config = dict(
    n_layer=8,
    d_model=192,
    n_head=6,
    n_kv_head=6,
    head_dim=32,
    d_mlp=768,
    vocab_size=1024,
    activation='tanh_gelu',
    norm='layernorm',
    norm_place='pre',
    norm_eps=1e-06,
    positions='learned',
    qk_norm=False,
    attn_scale=0.177,
    bias='all',
    tie_embeddings=True,
    parallel_block=False,
    init='normal',
    init_std_qkv=0.0248,
    init_std_o=0.00621,
    init_std_up=0.0248,
    init_std_down=0.00621,
    optimizer='soap_variant',
    lr=0.00596,
    lr_mult_o=1.16,
    beta1=0.95,
    beta2=0.95,
    lr_head=0.00546,
    grad_clip=2.0,
    warmup_steps=200,
    schedule='wsd',
    decay_fraction=0.391,
    decay_shape='linear',
    final_lr_fraction=0.05,
    batch_tokens=32768,
    seq_len=512,
    doc_mask=True,
    train_tokens=234100000,
    steps=7145,
    dataset='wikipedia_en',
)
Each number is 200 + 20 x the weight over its row's rms, rounded and kept within 0 to 999. Layers, rows and columns count from 0. The size before them is the row's rms in percent of the matrix's.

# layer 2 attention query, 192x192, rms 0.292, rows 77-117, columns 0-47
095,164,212,201,200,203,161,195,174,198,184,208,214,190,192,172,235,200,243,147,197,162,159,184,227,171,201,199,201,213,201,188,219,196,211,200,205,194,198,172,178,177,194,241,225,194,202,208,176
110,195,194,200,176,210,143,197,204,242,206,147,225,220,193,162,207,209,204,173,207,216,188,196,211,194,190,190,198,187,208,192,193,197,210,194,202,214,209,217,190,159,191,181,171,189,177,175,208
107,241,232,201,210,211,186,203,220,245,193,206,188,203,175,218,183,220,172,223,198,199,223,178,207,197,190,194,208,187,250,209,186,178,191,196,219,181,202,182,169,203,185,166,215,193,189,172,217
091,197,209,212,185,179,186,223,220,201,190,188,191,222,203,200,219,185,200,189,213,188,199,194,201,179,191,163,195,183,207,220,189,160,206,209,192,167,198,182,247,201,194,230,172,232,165,196,177
109,225,218,199,202,192,220,172,214,198,206,200,184,201,218,246,209,199,218,195,168,178,188,232,233,232,204,212,186,186,197,197,193,213,203,197,224,194,200,197,192,189,200,165,185,168,188,206,198
099,214,241,205,204,225,217,203,212,228,188,191,223,199,220,202,197,193,220,166,196,197,215,214,192,198,175,184,190,245,202,244,182,219,199,176,213,170,202,215,230,206,167,205,241,228,209,202,172
100,215,204,180,225,160,181,208,215,173,199,227,199,209,222,196,180,214,174,164,198,179,169,164,189,167,175,188,182,197,202,208,189,216,207,228,215,211,235,194,207,198,180,166,154,190,207,178,235
111,210,222,231,195,226,210,184,179,215,180,206,177,202,156,161,220,183,212,228,238,212,180,197,210,202,160,226,204,198,201,153,208,233,215,212,196,224,178,207,145,173,190,195,195,202,166,192,223
096,189,267,197,209,188,153,183,199,192,217,206,183,220,189,206,199,206,209,174,208,176,218,214,231,165,199,183,208,213,202,204,225,207,184,195,198,214,235,226,197,221,167,179,241,198,221,189,197
102,224,204,166,219,189,194,192,146,205,215,202,214,177,196,231,212,214,187,194,204,195,190,191,205,220,225,215,221,178,222,196,221,220,176,208,236,182,211,187,235,168,194,207,199,200,189,228,202
100,206,194,227,197,202,206,187,209,199,212,248,197,222,170,185,208,238,196,215,193,196,181,168,187,193,202,237,207,217,143,192,230,189,179,173,205,211,177,185,144,226,180,195,195,169,210,176,175
108,216,224,211,193,177,217,199,185,209,201,197,195,201,192,232,174,179,195,203,203,182,189,179,212,190,200,184,188,230,211,187,227,195,198,185,184,224,194,216,203,190,208,206,190,187,195,158,194
091,227,193,190,179,192,185,194,183,185,183,210,199,220,169,213,232,222,198,200,232,189,170,190,215,195,204,188,209,183,200,202,163,187,201,185,190,200,200,174,171,197,166,208,183,167,231,185,230
091,166,182,191,231,214,177,186,178,154,200,190,223,204,225,185,205,176,179,200,184,228,190,209,205,214,169,169,221,188,201,192,204,230,196,185,194,214,187,231,221,190,188,219,208,214,211,210,189
110,186,164,202,200,203,189,193,197,254,185,219,189,189,199,204,222,165,186,210,218,165,202,196,200,218,187,230,165,200,187,188,190,193,200,150,192,204,198,212,178,185,181,192,187,189,190,193,214
090,213,146,208,207,178,200,224,194,174,217,187,234,170,182,184,187,194,175,204,200,219,212,147,178,197,172,182,199,220,196,181,202,188,225,217,203,209,201,186,201,217,229,219,176,191,227,212,212
094,206,209,174,171,223,183,181,198,205,178,191,225,177,145,235,190,192,254,232,207,188,208,183,142,174,203,229,179,213,230,214,198,187,199,214,219,186,219,212,189,205,193,214,180,198,214,202,191
104,158,203,223,195,211,218,190,198,220,218,221,199,217,204,172,169,200,195,220,164,239,195,188,188,188,208,242,210,171,183,211,185,216,204,191,191,219,184,205,200,184,188,211,231,218,255,186,192
101,215,141,205,184,223,212,166,206,200,181,214,194,182,218,192,197,194,192,186,217,230,215,191,186,183,203,225,166,234,194,236,189,188,186,222,214,169,189,196,217,190,218,190,213,196,171,203,220
094,177,236,204,214,213,226,169,231,210,204,226,219,209,219,193,206,206,190,191,205,186,185,178,158,165,212,215,189,193,163,177,196,186,161,217,161,179,194,236,245,188,209,226,196,208,237,237,204
113,208,182,209,174,185,182,191,168,228,205,227,143,164,208,199,185,180,171,213,190,215,203,157,214,215,218,193,195,206,187,171,224,242,205,205,226,211,210,188,189,180,177,232,189,220,187,191,220
101,202,222,222,172,203,161,210,203,202,201,206,208,189,229,211,217,176,205,241,189,188,209,219,188,179,201,241,212,214,202,193,175,198,217,214,222,202,183,194,169,167,195,229,209,176,174,211,191
100,234,235,190,185,173,226,236,197,173,176,205,178,220,221,236,179,194,185,198,202,216,188,223,222,216,178,205,246,226,237,190,186,198,199,193,207,218,207,223,195,190,157,212,193,195,173,207,189
100,182,227,217,208,179,182,212,187,188,217,202,203,192,207,179,203,207,196,202,162,231,205,180,162,189,193,186,212,196,211,178,170,211,225,185,228,186,191,198,200,195,202,206,200,175,197,171,240
100,241,197,179,217,203,188,218,177,186,209,220,179,198,211,215,167,220,218,207,162,180,187,194,197,208,195,212,228,242,192,232,195,196,196,216,200,206,164,193,223,207,198,200,197,195,160,219,178
100,225,205,172,162,258,174,174,185,194,164,207,191,191,155,222,239,219,235,201,193,197,198,195,228,238,217,205,221,206,203,192,194,199,200,198,173,194,191,180,177,222,207,223,175,244,209,189,177
107,184,222,217,205,188,181,237,223,198,201,182,194,199,221,215,180,200,228,201,209,185,225,235,181,199,164,178,209,209,157,186,233,204,198,187,197,212,184,201,215,220,204,208,197,233,228,218,208
107,240,184,169,180,201,186,209,202,216,228,209,181,195,186,199,210,226,197,205,218,178,207,230,193,211,208,225,199,249,157,199,204,176,209,188,220,201,180,204,163,196,193,222,216,252,208,187,211
092,161,185,202,207,186,224,173,250,216,245,217,192,207,188,204,209,170,224,212,196,171,243,187,209,183,214,198,218,185,172,218,193,222,205,214,186,182,207,183,234,186,200,200,202,199,217,183,214
100,217,214,213,227,176,207,174,183,200,165,192,224,236,235,207,201,228,213,185,212,195,141,240,185,167,186,211,187,244,192,190,204,177,227,198,232,205,209,184,178,186,210,207,200,202,187,203,199
109,252,182,205,185,180,221,173,189,194,167,203,154,194,167,155,188,198,191,202,185,184,213,213,209,200,209,214,206,229,203,213,195,164,203,157,230,192,198,174,188,203,168,214,209,199,213,193,223
092,181,214,170,182,236,219,237,218,201,182,215,203,182,197,208,200,214,210,197,202,190,207,234,200,215,205,190,200,213,197,241,195,180,209,221,218,202,193,193,196,162,180,186,234,213,202,208,202
097,186,230,214,175,202,186,177,215,218,162,224,192,184,210,184,197,249,204,178,160,224,214,134,193,202,221,212,204,202,199,208,208,200,205,192,189,189,186,188,226,205,204,234,200,240,171,213,223
102,190,207,211,207,160,191,208,195,192,218,168,175,195,210,252,196,193,193,195,191,212,183,216,217,182,171,238,207,164,201,179,212,214,207,235,229,216,214,201,190,206,202,159,189,201,169,217,225
104,184,160,238,187,187,189,178,206,187,185,222,165,161,194,205,156,203,214,196,190,195,205,181,220,200,212,188,241,196,188,187,208,189,194,158,212,197,214,209,230,206,210,213,200,175,189,171,214
096,193,173,207,193,176,220,181,220,186,208,170,202,200,212,201,233,169,229,234,209,173,192,218,201,196,183,224,218,159,211,217,209,210,181,189,205,173,178,206,209,191,184,205,175,160,200,203,182
109,214,183,210,220,210,193,197,158,219,197,249,186,189,200,199,219,193,191,166,199,197,195,209,200,239,179,202,215,193,171,172,213,188,206,185,212,220,141,200,216,227,200,191,192,181,171,199,233
101,195,181,249,185,182,157,215,189,213,203,208,204,221,172,201,169,205,250,178,200,195,173,189,200,245,220,208,192,195,169,186,221,211,180,168,209,232,197,218,161,222,229,202,228,208,188,179,165
097,211,199,196,194,218,179,181,196,210,226,189,177,227,192,203,213,171,200,178,201,194,162,187,199,178,200,204,259,204,236,176,231,200,212,202,204,186,188,189,206,188,199,182,211,163,197,176,186
095,174,195,242,213,189,222,193,190,198,173,204,223,191,202,221,149,206,215,187,208,185,217,238,169,191,194,195,223,179,189,190,188,186,214,221,192,181,207,193,207,170,202,208,181,175,245,190,211
094,250,211,220,199,216,212,244,194,212,190,211,199,194,203,197,196,210,218,204,240,207,202,208,196,212,181,198,212,205,194,214,214,190,190,220,207,195,178,237,221,203,176,216,199,222,193,213,191
# layer 2 attention key, 192x192, rms 0.261, rows 77-116, columns 0-47
098,203,190,165,199,222,238,176,174,207,189,198,221,197,197,211,199,201,195,193,229,186,229,186,183,201,196,201,231,147,243,198,195,200,191,182,199,217,226,228,186,206,205,169,177,181,186,194,213
107,187,215,199,180,183,226,201,204,197,193,241,210,240,176,196,163,222,192,199,222,168,213,185,193,184,211,195,205,165,226,193,217,201,211,196,207,176,232,180,191,164,172,193,194,190,186,187,223
104,187,176,188,197,209,186,210,213,224,172,206,210,241,214,193,176,227,159,191,213,203,162,187,160,192,211,227,195,178,196,207,224,189,186,196,200,207,186,228,226,165,194,192,205,183,224,191,202
095,203,194,193,205,203,219,208,208,183,220,184,207,202,189,215,228,188,194,203,228,228,177,199,185,200,207,229,194,234,171,175,195,221,203,238,201,238,215,177,168,178,224,192,185,188,186,209,217
110,232,172,210,187,201,196,211,203,235,211,166,185,192,207,202,255,175,237,173,161,195,210,170,222,225,205,195,203,188,231,200,183,192,219,229,164,199,200,185,168,202,214,218,206,223,193,233,180
100,189,227,177,223,231,222,234,193,208,196,205,221,205,189,174,219,208,199,211,200,221,166,231,240,209,178,221,195,223,192,202,202,190,193,210,192,182,172,211,203,174,202,205,198,209,229,232,164
095,179,231,221,187,212,209,208,190,203,223,177,218,167,172,209,213,185,222,216,210,192,217,257,193,203,216,176,189,202,219,232,199,164,192,208,176,225,220,204,172,235,224,185,215,232,186,199,180
095,207,180,209,192,160,172,213,175,194,185,190,215,192,196,190,188,228,180,174,198,208,189,214,212,188,171,192,210,186,201,184,178,163,227,176,227,187,176,214,199,213,203,209,235,198,202,184,223
095,191,192,166,188,186,232,214,204,183,211,206,244,182,171,256,214,224,195,214,218,197,210,234,185,222,218,191,193,247,207,190,172,194,172,220,185,205,191,208,195,168,200,187,208,215,197,177,201
098,201,193,197,208,201,177,180,236,211,189,238,176,216,184,210,177,188,209,214,180,197,214,174,192,223,242,222,157,204,155,192,197,185,183,203,189,216,203,184,172,217,198,221,190,224,221,189,179
089,211,205,206,227,209,203,181,194,213,207,190,232,205,208,217,176,188,189,196,173,199,197,228,168,188,205,194,218,185,224,181,225,225,182,176,210,179,185,209,196,185,188,208,163,255,209,170,178
108,166,205,183,212,201,179,131,207,200,193,247,210,199,244,183,217,180,208,244,196,213,198,218,167,160,228,204,201,170,214,192,218,243,205,192,224,186,166,200,208,215,180,191,218,196,183,201,215
097,200,212,200,198,226,185,227,221,203,217,200,213,210,214,174,191,203,211,205,179,164,249,191,192,173,195,185,190,202,210,184,189,201,230,184,175,191,205,178,200,189,212,177,205,202,193,175,211
093,231,187,217,164,171,187,161,219,204,193,205,208,203,204,173,245,198,198,188,253,208,191,185,213,214,228,204,239,178,181,192,192,192,180,187,217,192,182,186,201,209,227,182,176,211,195,197,197
100,207,232,188,199,185,200,176,255,200,194,185,230,194,193,196,208,236,200,209,208,196,215,207,195,178,213,183,183,167,235,160,190,230,202,214,206,185,184,195,199,199,220,155,205,168,194,209,173
095,178,195,206,195,209,184,213,175,181,178,174,197,225,207,202,193,206,192,206,210,217,189,218,195,225,203,235,220,191,213,175,234,190,186,222,190,197,209,236,208,189,188,223,175,205,203,208,181
102,159,184,213,180,205,198,210,227,239,163,194,200,203,203,194,204,180,155,202,259,220,209,218,233,210,205,188,212,205,198,197,197,225,204,214,205,165,218,198,177,193,196,189,195,162,196,205,211
098,224,174,190,174,170,194,188,207,170,184,209,180,190,226,233,187,223,229,191,206,185,218,182,185,187,178,184,210,178,156,209,184,152,203,194,178,215,212,165,206,206,154,200,182,172,216,226,218
099,188,196,224,210,232,179,182,197,209,186,208,154,215,221,217,183,191,226,214,163,195,181,198,181,215,216,199,215,192,186,199,233,201,183,180,221,231,183,225,208,209,167,208,216,162,244,202,229
103,212,222,201,190,205,212,220,206,180,185,215,203,184,175,180,183,179,212,180,235,199,221,231,188,191,210,192,226,207,205,209,220,191,190,210,221,186,204,215,188,210,200,172,216,219,214,184,188
128,251,216,197,182,217,210,201,204,160,204,165,216,195,186,171,205,196,234,206,202,182,187,228,195,216,182,161,194,222,178,197,200,212,186,221,189,210,224,207,195,230,201,217,201,192,195,207,175
106,221,187,214,177,230,221,165,219,220,175,200,198,185,236,212,195,206,187,191,182,197,183,227,230,192,219,180,195,209,223,246,209,212,155,164,199,177,194,215,207,176,205,221,206,173,207,222,183
111,182,222,193,210,156,188,190,184,198,203,222,187,200,217,178,205,194,158,178,159,223,206,187,213,202,213,197,198,187,203,218,198,178,208,179,191,216,192,200,169,216,230,206,216,222,180,220,178
108,216,170,165,180,237,199,170,195,230,169,205,210,215,157,230,198,169,207,184,203,197,188,189,219,192,180,204,214,220,185,209,208,167,191,191,192,213,209,204,207,189,184,229,196,194,147,209,181
119,189,235,244,193,187,204,177,208,199,240,224,193,197,199,193,180,179,202,198,183,235,198,197,217,173,234,255,179,176,173,169,202,195,211,206,203,209,183,216,160,179,203,183,215,190,196,207,171
111,236,195,227,213,184,224,202,171,194,187,159,217,163,232,212,206,240,192,196,176,237,166,220,183,208,209,202,182,213,231,208,208,193,213,237,158,203,191,192,214,169,236,172,207,229,164,205,165
117,218,214,189,188,222,183,216,182,172,180,218,234,237,210,222,242,212,164,212,234,206,197,204,181,186,180,214,233,203,218,176,192,217,179,224,189,190,196,184,201,223,191,203,207,180,182,183,190
097,178,200,169,231,220,219,220,218,203,181,173,223,189,190,199,219,192,189,224,187,183,171,219,212,235,201,237,197,200,215,211,233,196,235,232,235,198,197,224,153,214,225,211,189,189,188,208,156
106,199,193,189,222,229,204,202,212,191,209,178,220,195,166,195,161,207,195,160,206,161,210,228,211,202,219,213,207,192,192,192,206,177,215,202,170,234,177,183,210,217,218,217,190,246,192,196,199
106,209,189,214,204,175,200,206,223,204,164,227,226,193,205,167,213,189,206,154,187,225,184,201,182,209,174,181,220,216,221,191,199,190,177,202,201,215,166,193,212,236,173,191,208,247,231,206,188
113,212,196,214,195,212,210,197,213,205,212,207,211,213,219,197,206,220,235,171,208,206,175,205,196,227,172,276,166,206,210,199,204,161,193,240,191,205,186,210,184,206,198,203,186,200,226,201,165
100,160,219,175,230,196,191,222,205,183,206,200,194,201,189,201,182,199,188,192,199,218,220,180,208,209,190,243,197,168,193,187,219,190,174,189,184,220,205,197,181,197,218,188,177,218,181,197,189
108,184,197,239,195,198,236,194,182,218,194,194,174,210,155,223,227,192,211,209,183,190,195,148,225,198,204,199,199,178,222,203,193,180,224,206,184,184,189,200,216,193,215,173,200,213,219,221,162
110,196,205,175,210,205,204,215,220,222,181,220,207,229,206,204,193,222,196,203,186,216,229,192,147,210,181,173,198,230,180,196,206,167,175,179,179,194,223,204,191,179,169,230,207,208,233,229,223
112,176,233,195,236,224,196,203,205,178,217,175,227,193,210,177,183,252,191,209,222,229,175,185,236,235,238,181,206,194,203,159,202,193,165,196,178,190,214,217,223,191,214,194,204,204,181,190,182
109,189,186,221,180,201,160,240,159,197,210,188,211,217,185,173,180,216,204,198,222,210,242,191,195,196,178,202,197,192,175,192,223,241,212,222,216,198,209,180,216,210,157,235,177,212,217,176,227
131,175,190,192,196,167,231,203,185,196,229,201,177,194,211,244,190,222,184,204,149,219,201,215,215,175,187,198,177,243,187,171,217,182,179,247,210,205,209,200,236,209,225,180,228,229,217,169,214
110,204,217,197,193,235,208,191,204,174,215,206,181,183,232,248,200,208,195,237,169,220,195,184,225,203,194,185,214,232,200,180,191,192,184,241,181,169,188,195,203,176,211,188,216,195,234,185,231
117,212,226,201,202,176,212,142,199,212,230,215,187,168,210,214,188,214,179,156,204,205,172,218,192,200,189,206,243,200,184,182,214,200,201,224,250,191,205,212,218,210,230,196,188,260,198,230,194
105,189,181,185,200,233,189,203,203,202,206,200,227,217,180,181,226,195,200,175,188,182,190,198,216,227,183,248,205,219,213,157,217,208,178,185,198,181,183,186,235,191,193,206,192,217,225,159,219
# layer 2 attention value, 192x192, rms 0.315, rows 64-95, columns 0-47
096,167,234,189,214,161,200,211,250,210,202,162,229,222,209,198,240,206,192,199,183,240,210,199,193,221,203,218,184,183,200,197,193,207,185,215,198,178,213,156,193,185,187,182,211,157,204,176,196
100,196,168,184,208,218,244,213,206,259,187,200,202,228,193,218,197,179,200,198,224,195,194,169,162,199,207,173,195,204,198,208,148,201,208,191,174,208,197,190,191,184,216,180,177,220,174,200,208
095,196,203,170,176,190,238,204,180,219,237,198,214,218,198,196,204,209,198,182,188,216,227,203,218,237,245,202,175,169,192,194,219,180,199,175,199,183,198,166,215,220,209,208,195,203,200,226,219
103,179,178,232,205,211,189,184,198,212,230,201,189,222,209,218,218,171,182,146,215,213,244,199,201,209,197,191,191,214,193,193,208,161,168,192,210,210,216,189,216,221,203,246,202,208,199,208,161
086,147,171,201,203,203,206,220,194,204,207,199,179,250,213,193,233,181,183,194,192,188,237,244,160,211,188,205,206,208,197,213,216,174,241,223,189,224,177,233,224,197,187,202,215,179,204,181,198
082,186,171,172,198,192,157,196,190,229,177,197,200,207,202,194,184,181,177,199,192,179,211,178,196,191,201,182,179,215,230,237,244,195,186,209,203,202,193,194,177,213,197,253,213,195,215,196,226
095,204,208,195,203,169,206,175,185,195,144,184,207,212,216,195,189,170,165,218,206,189,195,184,200,230,212,199,202,215,220,223,181,153,251,201,197,198,202,198,223,200,184,196,231,177,196,206,193
098,198,204,202,199,202,201,201,183,188,167,170,197,215,199,202,182,194,197,217,225,187,205,202,187,198,210,174,188,200,186,191,177,166,205,219,193,224,226,199,232,200,163,189,209,176,244,186,198
091,166,196,258,165,158,203,199,208,223,218,220,189,206,248,200,175,221,176,179,205,216,215,212,179,216,172,217,197,208,226,186,202,179,194,196,216,176,208,218,155,213,196,240,161,178,226,182,190
093,203,224,187,199,205,192,193,191,179,218,200,188,183,191,208,214,196,204,202,221,200,211,235,193,186,160,232,198,196,199,212,224,192,212,209,213,227,183,164,175,211,164,193,187,216,206,215,192
090,191,168,207,228,221,213,203,186,199,191,189,182,180,189,197,180,201,163,188,219,202,222,194,172,183,183,210,195,215,163,211,179,192,201,197,191,220,243,225,196,190,201,187,236,176,196,213,194
094,173,237,211,169,199,213,205,217,234,211,156,227,176,225,198,231,185,223,226,185,175,191,194,183,171,218,187,216,217,225,210,213,207,196,191,223,216,217,196,210,216,199,160,168,220,158,209,188
099,199,195,196,180,190,216,223,202,207,195,183,193,210,191,213,203,176,219,225,165,191,194,211,200,186,201,201,201,220,218,209,195,209,231,209,196,215,206,212,191,193,206,172,213,217,155,208,221
092,207,181,172,215,199,231,196,200,182,187,190,195,227,205,204,228,201,199,220,178,254,208,151,243,186,191,238,209,203,204,230,205,212,183,192,199,137,216,208,221,204,248,195,233,165,178,205,168
087,232,245,198,195,210,161,223,199,216,196,188,195,219,190,183,193,199,214,198,224,199,210,204,182,176,199,212,172,222,199,225,230,238,214,178,212,180,228,215,197,175,197,155,195,169,180,197,188
091,175,190,232,178,165,177,223,192,211,190,202,174,195,209,197,188,207,178,175,210,196,228,170,189,194,182,212,233,192,201,196,194,201,211,201,183,177,192,210,236,185,207,183,197,168,189,229,207
088,175,256,199,227,203,214,178,215,195,179,228,215,181,212,201,227,188,206,217,226,195,203,204,201,203,192,221,215,207,204,221,206,194,176,215,181,153,237,198,192,178,210,182,173,183,230,221,205
099,209,206,210,155,162,224,204,199,192,226,177,201,180,205,181,215,182,215,206,191,231,203,206,178,186,185,256,204,203,200,190,239,218,233,201,201,166,188,178,205,196,193,177,194,199,185,214,213
085,203,187,223,192,178,200,189,225,219,222,184,165,181,166,212,179,232,208,208,220,205,206,192,177,193,167,179,220,194,193,181,161,182,200,204,183,204,217,215,176,216,233,189,180,183,182,210,210
102,178,192,214,195,192,207,169,212,239,186,207,197,194,191,203,192,202,192,197,193,207,197,200,201,225,203,182,241,237,202,217,197,181,226,220,217,221,178,204,253,221,202,207,200,195,162,202,196
085,188,187,246,209,182,225,177,211,209,209,191,201,176,212,190,218,183,178,214,149,213,138,213,191,231,204,221,150,218,228,187,198,212,188,225,206,193,188,175,190,193,207,181,200,194,159,195,185
090,227,204,244,180,213,239,165,215,211,210,199,185,237,223,184,232,177,226,238,191,200,206,210,186,177,183,203,183,188,226,213,211,205,198,198,183,179,185,208,211,220,192,205,180,217,220,214,179
083,182,207,226,165,177,191,191,185,182,188,208,202,204,187,196,156,216,197,187,199,181,203,201,209,195,249,211,188,195,188,230,201,205,212,192,183,199,207,220,208,203,206,246,200,196,165,213,214
088,161,219,217,204,193,227,225,191,197,174,179,214,201,200,205,197,216,192,205,197,206,207,222,220,192,167,201,240,212,232,183,189,202,230,215,224,225,159,193,210,196,197,189,206,218,196,210,234
090,180,204,183,207,197,204,185,227,236,192,158,204,230,222,212,178,197,197,208,195,202,176,156,206,207,197,193,227,205,182,183,197,205,188,211,189,222,196,183,218,197,214,189,204,196,214,172,182
100,222,207,159,192,207,221,193,201,205,219,203,219,219,203,188,177,203,198,162,219,186,239,207,183,222,208,171,183,214,196,219,159,216,227,217,194,173,211,204,206,171,194,159,192,176,173,186,170
098,189,215,230,221,217,186,200,218,233,175,187,205,167,197,180,198,187,206,190,177,226,171,172,218,187,182,230,179,194,218,216,198,206,219,206,207,209,174,160,198,227,172,187,225,204,207,217,227
095,199,219,167,230,193,181,205,206,229,205,223,239,181,196,197,208,219,219,232,190,172,200,227,185,234,188,190,210,221,212,196,196,198,225,185,231,201,192,194,181,196,217,176,222,185,160,244,157
097,230,155,143,223,223,171,189,207,219,216,184,187,222,174,209,182,205,180,198,181,204,204,204,215,193,228,196,200,231,202,190,191,192,202,202,187,172,202,230,209,175,232,184,201,202,172,173,230
098,231,169,206,187,198,203,206,201,175,219,206,218,205,234,194,191,210,192,200,204,227,209,214,206,249,205,216,180,209,209,181,207,195,176,229,248,206,213,208,234,196,204,230,180,203,195,204,193
096,197,244,174,222,219,224,192,189,216,191,221,242,194,179,194,196,169,192,220,212,209,242,210,181,203,211,196,217,189,178,200,238,216,176,239,172,208,194,196,207,222,218,201,186,229,221,214,170
074,197,186,184,185,184,165,245,216,222,210,178,234,190,206,216,161,218,213,199,197,216,207,218,169,190,181,217,229,206,224,231,236,205,192,213,206,197,242,160,221,204,219,191,184,177,151,213,187
# layer 2 attention output (transposed), 192x192, rms 0.323, rows 64-95, columns 0-47
097,216,222,204,195,249,186,192,182,221,209,258,193,180,212,171,211,184,215,177,225,192,190,178,215,189,217,181,219,244,211,183,222,171,212,167,194,221,176,202,194,190,203,201,213,245,188,176,209
099,228,232,187,170,185,178,170,209,148,199,223,191,175,241,211,218,221,186,198,176,192,199,221,193,204,204,252,206,181,218,194,215,168,171,196,219,169,188,209,240,201,201,189,198,170,229,211,189
095,156,194,234,213,216,173,187,240,177,158,210,209,211,206,158,231,198,196,205,195,210,202,201,226,189,181,174,198,218,190,180,180,189,218,205,145,209,197,180,205,187,177,183,204,162,189,186,149
095,241,204,196,189,211,186,212,201,226,183,200,191,172,205,196,149,193,207,179,188,218,177,190,205,191,217,203,221,189,212,234,202,202,207,195,205,225,191,188,204,209,229,146,186,192,193,201,233
090,234,208,251,239,196,175,220,177,187,177,214,195,175,208,220,189,198,210,194,180,228,208,181,211,179,218,203,179,180,198,171,197,199,186,176,258,192,217,194,186,190,206,229,195,182,168,217,207
089,180,202,223,203,195,219,198,210,176,203,178,183,200,198,171,187,181,208,177,190,191,189,248,204,180,199,204,208,173,169,208,165,198,191,197,185,167,220,205,199,195,198,170,159,204,207,225,167
091,160,228,205,222,239,168,203,231,226,223,239,171,201,194,204,226,211,221,185,208,230,213,221,233,160,150,202,185,205,165,190,187,174,168,198,205,183,200,210,173,222,207,188,183,260,195,203,171
099,207,208,206,178,219,214,207,196,214,169,220,196,217,179,221,241,206,192,199,173,207,160,206,211,213,198,228,191,229,192,188,184,160,197,174,224,189,159,215,181,215,222,206,190,210,199,211,207
088,210,190,162,195,220,196,222,163,208,189,189,196,196,212,184,234,206,216,190,196,201,194,196,203,169,198,204,204,214,184,211,199,167,232,200,228,185,200,189,212,189,210,169,216,222,186,206,170
093,204,194,246,200,191,225,208,217,219,238,170,189,199,237,161,213,187,189,198,207,239,186,163,220,191,198,182,203,221,213,197,157,217,193,211,168,197,210,213,192,166,219,169,220,213,205,206,202
081,239,197,208,179,206,183,222,245,212,202,192,173,206,209,211,196,196,232,204,197,232,178,185,211,210,173,231,209,167,214,165,208,211,192,202,217,232,208,194,207,199,190,196,181,216,205,187,221
092,229,189,203,194,218,183,227,187,194,238,194,198,248,211,170,159,204,179,162,207,217,179,208,214,205,189,181,217,186,217,237,197,216,191,206,199,199,203,203,198,196,193,192,191,184,229,190,226
094,208,200,230,194,184,189,187,207,190,207,195,210,207,195,193,192,210,179,194,197,216,220,166,186,201,204,192,162,217,172,189,184,200,197,203,186,201,205,197,206,211,191,221,192,218,220,184,171
091,202,233,200,212,229,198,199,209,158,215,214,183,162,166,186,168,186,214,205,229,168,213,215,183,212,221,199,166,190,207,215,210,179,215,187,195,236,174,182,190,201,178,202,172,222,212,172,194
086,187,186,175,231,178,259,208,173,190,208,179,197,185,226,210,193,193,172,188,198,216,198,213,223,213,219,200,241,212,223,178,199,232,204,223,206,251,183,222,178,198,216,211,208,203,243,179,204
092,189,180,184,223,226,217,206,230,198,195,202,221,178,203,179,199,225,192,220,191,227,167,196,180,178,213,196,150,204,200,212,215,156,196,196,226,210,219,170,204,225,228,210,189,241,198,179,189
086,228,193,204,175,184,189,192,182,203,230,176,203,195,179,176,218,217,193,203,196,182,187,174,218,219,208,197,171,208,180,178,186,240,216,209,215,189,161,203,199,226,223,207,243,151,195,168,173
095,210,207,206,239,218,204,226,206,186,203,218,223,197,201,191,213,241,178,192,209,209,180,215,240,217,230,137,174,231,213,177,216,212,199,207,224,226,215,203,209,201,204,194,224,230,199,185,213
087,160,186,221,193,217,197,213,212,167,203,245,238,204,228,202,186,186,203,216,146,201,207,202,192,218,209,191,187,209,216,231,200,206,198,217,188,186,235,225,206,212,217,183,212,231,225,219,172
098,212,212,206,180,210,155,214,217,184,195,171,206,216,212,195,174,197,240,221,205,193,197,203,159,167,220,217,189,166,175,194,213,189,182,189,206,190,202,223,167,233,156,217,194,211,211,199,187
088,230,204,174,157,184,174,211,181,183,198,186,215,253,179,226,154,204,238,207,224,190,223,172,221,209,179,184,252,203,159,206,201,222,226,179,205,218,207,216,188,194,157,217,204,222,217,172,211
093,161,218,201,232,217,179,216,229,199,189,205,182,178,195,226,215,203,185,160,198,199,222,211,223,214,202,189,187,221,212,219,173,173,210,177,214,195,200,192,202,191,199,168,220,206,195,171,235
086,190,201,187,250,181,194,209,176,188,189,191,212,223,206,199,216,212,178,212,241,210,203,237,211,185,203,193,192,191,206,196,189,190,210,228,232,225,209,211,167,194,204,174,188,228,220,201,155
089,213,195,183,216,173,172,165,148,190,266,187,185,195,224,199,187,220,177,169,199,212,149,182,180,204,213,182,151,180,191,165,234,211,169,194,197,190,225,207,223,161,194,199,174,219,198,205,185
088,254,200,243,195,182,188,190,186,232,205,221,185,180,164,212,209,172,207,206,193,180,202,241,208,204,208,224,265,220,238,199,229,207,221,215,233,229,182,203,191,187,182,188,174,212,211,207,234
093,193,214,227,176,216,210,215,201,240,160,193,182,171,188,206,216,176,205,222,212,207,189,174,224,220,167,222,176,175,217,169,216,208,183,237,209,208,226,210,204,178,216,219,227,202,201,175,216
099,239,179,215,170,188,198,198,232,205,202,210,184,245,200,179,242,219,194,198,217,226,181,224,184,198,199,173,219,207,214,167,205,209,188,189,177,208,201,172,187,190,199,183,196,201,187,192,221
092,178,202,202,163,193,194,170,190,185,211,204,180,194,263,203,176,225,198,183,198,204,217,200,221,178,203,239,189,193,211,224,193,228,180,226,188,172,182,196,199,188,168,243,224,204,242,180,229
095,202,226,231,233,195,178,202,169,188,215,226,191,167,226,174,195,187,236,233,235,180,193,210,221,210,206,224,196,174,184,181,228,233,209,202,181,194,218,221,165,204,178,231,174,212,219,183,146
087,176,187,218,200,223,199,197,185,210,188,180,201,180,180,200,187,204,205,189,168,197,233,149,177,182,195,187,223,208,173,255,200,187,221,182,176,181,208,178,194,202,207,211,203,171,187,208,179
098,192,193,238,184,178,185,196,207,167,177,206,168,195,212,209,188,208,206,201,183,192,178,198,197,204,173,201,205,181,202,196,193,201,218,190,212,160,189,197,179,189,178,143,216,156,175,147,237
075,186,216,199,218,213,200,177,188,188,198,237,194,194,186,174,179,187,210,163,207,206,181,172,210,210,201,225,197,164,180,220,171,223,179,250,212,183,190,209,184,177,177,191,223,222,241,194,206